From a checkpoint of a small transformer trained on Wikipedia: tied embeddings, 4542 steps.
Each number is 128 + 32 x the weight over its row's rms, rounded and kept within 0 to 255. Layers, rows and columns count from 0. Numbers have three digits each. The size before them is the row's rms in percent of the matrix's.

# down: layer 8 MLP down (transposed), 320x128, rms 0.166, rows 299-319, columns 64-127
# gate: layer 8 MLP gate, 320x128, rms 0.172, rows 300-319, columns 64-127
# up: layer 8 MLP up, 320x128, rms 0.179, rows 300-319, columns 64-127
down299 092:128163127129150141127200145160163141109174159196103131124138068111127145083088132187149152113163122141118121083161175167087101114129158118142114125174134137106111124148158147151149090116058074
gate300 101:091118137142083163151135139175179124080087134172090053076078133085150107090122144103095143109115146127068149174115161140150112135065163067108156095146075171073109123150128158086148119145185168
up300 106:087155120114173123108205137095127087155085141095153140144172137169143117179094161086063128119142099125130068071049170139094137140099170106114108118146155046121189151155114128106174136154085108
down300 097:137089104138159064147078123116180149106065097148113140156162165118100149155138135174149108062186115193075152153130068139075138118185100099102145158121085122113105144123176097124105093106111128
gate301 094:156110122168058127158177094111132079118167161114121101062154079174107172140097107106101151112086137175095128126137092107156167088114109153106139155107149124082168149127169126158113120137057080
up301 088:128120117148130130075169188174113127139136117140107130034030118143131128119049147149132133124148143111123062155131073111153137060091137162158110133176101164088123154149096155090164076142184130
down301 096:143091149189092143152133116190131108099141096099131131133178076142115117103218131108096080212107155112122158141109130161159142157171078097080192131079157135158156081136084116121155157148124114
gate302 094:072095069168126116181085106175056180087108158117163131096144147105134108116122104117121074070163189146118103083127108118183175101110137170116149143152161121108105122205096133139136144094158114
up302 094:119171136125098147148126144119206115113101097084093093126129113087138142161140078087152090125108127132076118193098114195158085166140154125137177127131116094156185131110119070098149182128076077
down302 079:165148121098111073121113109146175093176136150136179138195180119110151142168077111124153084096140116125130095144148095139085055183152123115131170098127166118155111112074115150120119091123154130
gate303 094:173104114118136087124136154129144110078056142120160107088163182122076139095108119099167088150077141137088114114152139112090117184099142132142084227134146124110151185152134121160121100109152151
up303 086:161117118122100184095159144015167149140093081117159136050140110150129199095118149099178133083138135153137158159083122137159089160175175168088132162138115151128126126113168124068150095115145136
down303 083:132061160125145182125114113168119127142170129114119146040133087145152175097118149131160128178084104148150153083120134136128130168085159140113152123109085150178136165189137152080109125160094132
gate304 101:186102150126150088109147200109060171143136120124123084109128106099153099116092193155093165119160086110113205081142106175112142183142083128163145077080151120082101126145138123139082115103095101
up304 101:162095135067075133155122123170157117138105058099136141160107101125085124166126127136143080135117121167132144141172117108070107141131142124078144119058165144111073137164107119104169097155144110
down304 094:143154153145118104195164144109112087128159115140170124159112182149209151113074153127093118115148088161152159108160134061134167092110124124088093147132128124058158175117098136096160124129193104
gate305 099:128131088148070157139096136150081102140124116116134175126163068129123199097128117106132090101107132088077074115171135097158148101122085155064099125095124104177093142107136169071139161098154118
up305 099:154142183134180150144100161154069172190153143151134186165134180171103130102167095137157111120114163149133159147125135171123099154119145060160095172124121148168132117170137078118137118148090136
down305 099:177187128104173095124122132142097118073123132114154151130184117097131150145194120089136133148129155100082165141085173136101158158077120181115134174114157124208131144161101092111091138087142139
gate306 100:157154115126093135134126035099114171168088072167106111105126167139076143080149148095128132143136156075170116119143143132165173127119169102080099146149141067133181107108175147115110138122130102
up306 095:135112103152184115169109172123189094142130153142116109128169094195170133094129143140146117138148114175113173132137170130171120130158140143084087153109070164090099165141139116176082173125114049
down306 101:132136138127087127111076172171139112106148137048111125255181137070100116124146109120102117096103108127124102142126100177138106196169106136122115106115080158165106162178106137140158151129104178
gate307 124:157129059136098126100140110113111128159131119132153063163147134121080184083070120082103155168129096147091096122118153057141074133150110138064135132092161179143184066121090139118186126064161082
up307 129:101148126133056111142111099144164150136115126106138177123099093106143093226158140086192081147177134122154164144094086170113133144099134117120113080176118112119113124116067154117191072125095147
down307 121:148121100164122132122131104096098107133122109156131109001151135142077153095097115096120130141158109121118117129165141132147131136129130152114158122107148187139153113139139099135062129103146116
gate308 088:170131140154088136161100104199086150183122080094154154156120162122134174123099092176130104132108090130117119077163155116132130093079122145106149154196128133134103085040084195121107155165080133
up308 090:196135130138106089103142084116072139121135167094147154091108153183068141104122094160095080106111094156112140097145115096121116118091079127162203101156145139109129149107114095168124088117027102
down308 093:138165116057152156150124108132100080163104110089122164092128244118140107148100163089098136129168096146110120200131165186136121144117137182188140147032113090072130170177146101094157156109108113
gate309 095:122119151070154126149104122130091111157117137148096161180137106110158119119086128148131193137149208164120175177067120107069145170180094118166100143154181150170141099139138059088096070169125101
up309 111:134161171152173200098090172116118094146169110087123177130137136150127148133118065145145167180147123121106090098135095104136135176094126161127073103142073124086140172064128112168110125070167150
down309 112:094108055054189144101148099160094131107138147137052175081134188138139142140157125124112185139170144092145122113109133119109154166153098108129097121141161119091118176110149170173043100110125127
gate310 103:139118121107107151159095140158133140091147110148168136151122111082091131134130108106075106103122151113135182105065120166157150116112156119092187107147143096118112187121061106164106153194114153
up310 109:162104110168063094143140096168106148153146117154162146154143130089124146177140069180147154154147086091094114177125121210142104095140110157122136092137096160092130171153132199122128100167072241
down310 112:096178160155135062079198127121117124128119147105136090152135073135118154127160151212133129118170119116111133134165115123127148090180146142086095142104117151168120087138145100085149098121099163
gate311 101:137100134090170133164130130103160062125178077170104173172152111174161148115108156111116142187135130103073152143107102123124147149177067166134105167095095135155197104078159105104128103107114094
up311 100:157121126158093086140121153127118086155076066067123121126072145098150118111127113115204158095120069045083170122147155129116076094143097104200116120175111170113097123146137118068136113138137107
down311 098:110134131175080151126119124139175168119122107131061116173131113141175104130081137080163158055130097121112103066085079148121133161134110185075109109102126070128129172126147116147167059121128142
gate312 094:144120170131095148141180065142117088076016143124082086148166133125121179088121125117133113134122152080074165101080160099116128133110117169084145145127128143133106179141109183127098083093175053
up312 099:149094099136121137078140098108135102124161107145142115130213136140132154067059109160120079131059220142131182118120134088094136112133193152132158163114105134134081095152123085110157091086121122
down312 101:158132139143115186075166066101152105091124110141125132164164102152067145140136114149094130168067134132114122109089127127119164128176115148110157127074078154103133105177168175110086144099110131
gate313 101:120121149088103140174103123129117121152147198142073119098091204152114126093113188101127130047145173132145111171159113135079131150144073165101115151112090133143083050131077115098109111151106110
up313 100:130099081133122169145115117087099143131181135105166159124110140172135106134109120156106124091085120160132079144138167096153072160126108138000120111147115148080052121166073132132148077112126140
down313 095:134025101191110153098082109171073134126101158101135096066134143132083135148075114107131093132147070129056135133176075150141116075080167189169105169124143160129101141159123121172100155172128092
gate314 111:114134064135169116091164142179043083081063084142095099162088134174143148113128148121109158164129142127082143128095111116111150109127122140102168115066114129133107100075116199113185114142152095
up314 103:075115159099123092151119108091120086106162092197118138160116070100115144153142151073145102138145103105116140143113103125118141093085142147148146139133111134142150094061129101164090140181132081
down314 107:168088122073135133089152178149119078118120055080158135065106085189107098147120124106094147108135165146118110115078135098124173102122108137128064099136181152133186140117145132106162118121134083
gate315 099:162141108116134103123201089165113127122105074071152108168129096184118086115098109118164142085126091144107139134102132171101172112129115123144101172094132142165131141206180092127088209189194110
up315 112:164104120119199113163074149134138155091135132203158125121142154118124154141164186182127129118053103131114132181134155160020147148092135115059114089139162147093096088073089117151116150102097102
down315 109:114061114130127123135096107172125179125093119132144141203127101124087158147163111209125109149070086156121135101124071193106145135109177112100085113100099132116054133076118126093106091113104119
gate316 098:157122139140120116130193157074120138134120144125127066171139094179135160137135151135118165122052092089121129167127160174179212104140104186104157141092139108099101137178142111110116122139118135
up316 104:185089151123162114144084084112102065087111137149099124182124107132149133128140096243105076145169134127113162113124132131112117126154104080118133113121073125196101108176135155159170110064159152
down316 096:120089140185135089114157144157108104158124152125133162105117122163105108126095168182147135121140161205152081116145164136126098127106079144118156071139171136159057103157177112158188078118187114
gate317 107:135120090087165136092108134101121112100135125111104133119128161162131157109189137148106094092106153146172131139122131141137085079139117161128186171091089144214148085172187148082112160100164107
up317 105:107147155153105138100154138114077177078111161117087053080039124143141115118159180092082089120104112149146075115094168163136137080133157145136097149144138106125149201111141101125111184101141131
down317 111:104202106121152159129143143179143144112192068159138135141092156136156076087096143206163114176162123157078125170113085129100082106184185063135119094182107117117135109078123118167124141094120103
gate318 099:152120135096143126127154103094127129154104100143115110164115088164089133137154099126148135130144110180123101104086143143113156157100057100120122095112054042161198102222154139145128081166126176
up318 113:165107135119087170128122090117074122148113134100081085164148155157144088115097111169137179118175125102152185124219149110087075142086101150156139202094177166130082113170118129119151179148176092
down318 116:119157169098184139109124114151129108122146175102121086006109154145124110076142138149144123137131150117107079156137124218140105176132108160101205150079109135140094066105152125155064118125101145
gate319 090:127086102143100181143122104129150120127199092130124142138092170148117192101110102130077150162128119130094084165166115134129126111161128141123140066104122099111137094105179048107103116147096101
up319 089:146201132145134158105165125095087081079110092135136112175126174139089137098107197042147071136125147167139111106124106137106112099133161173096120126073104117124185161140103144134147126161084186
down319 087:157110070096122124075113134171123168142151103136160142111074166101107113147052147184101118150058190103103104140123166136155104150120131150158118122161139164092090155098190080106163137115142119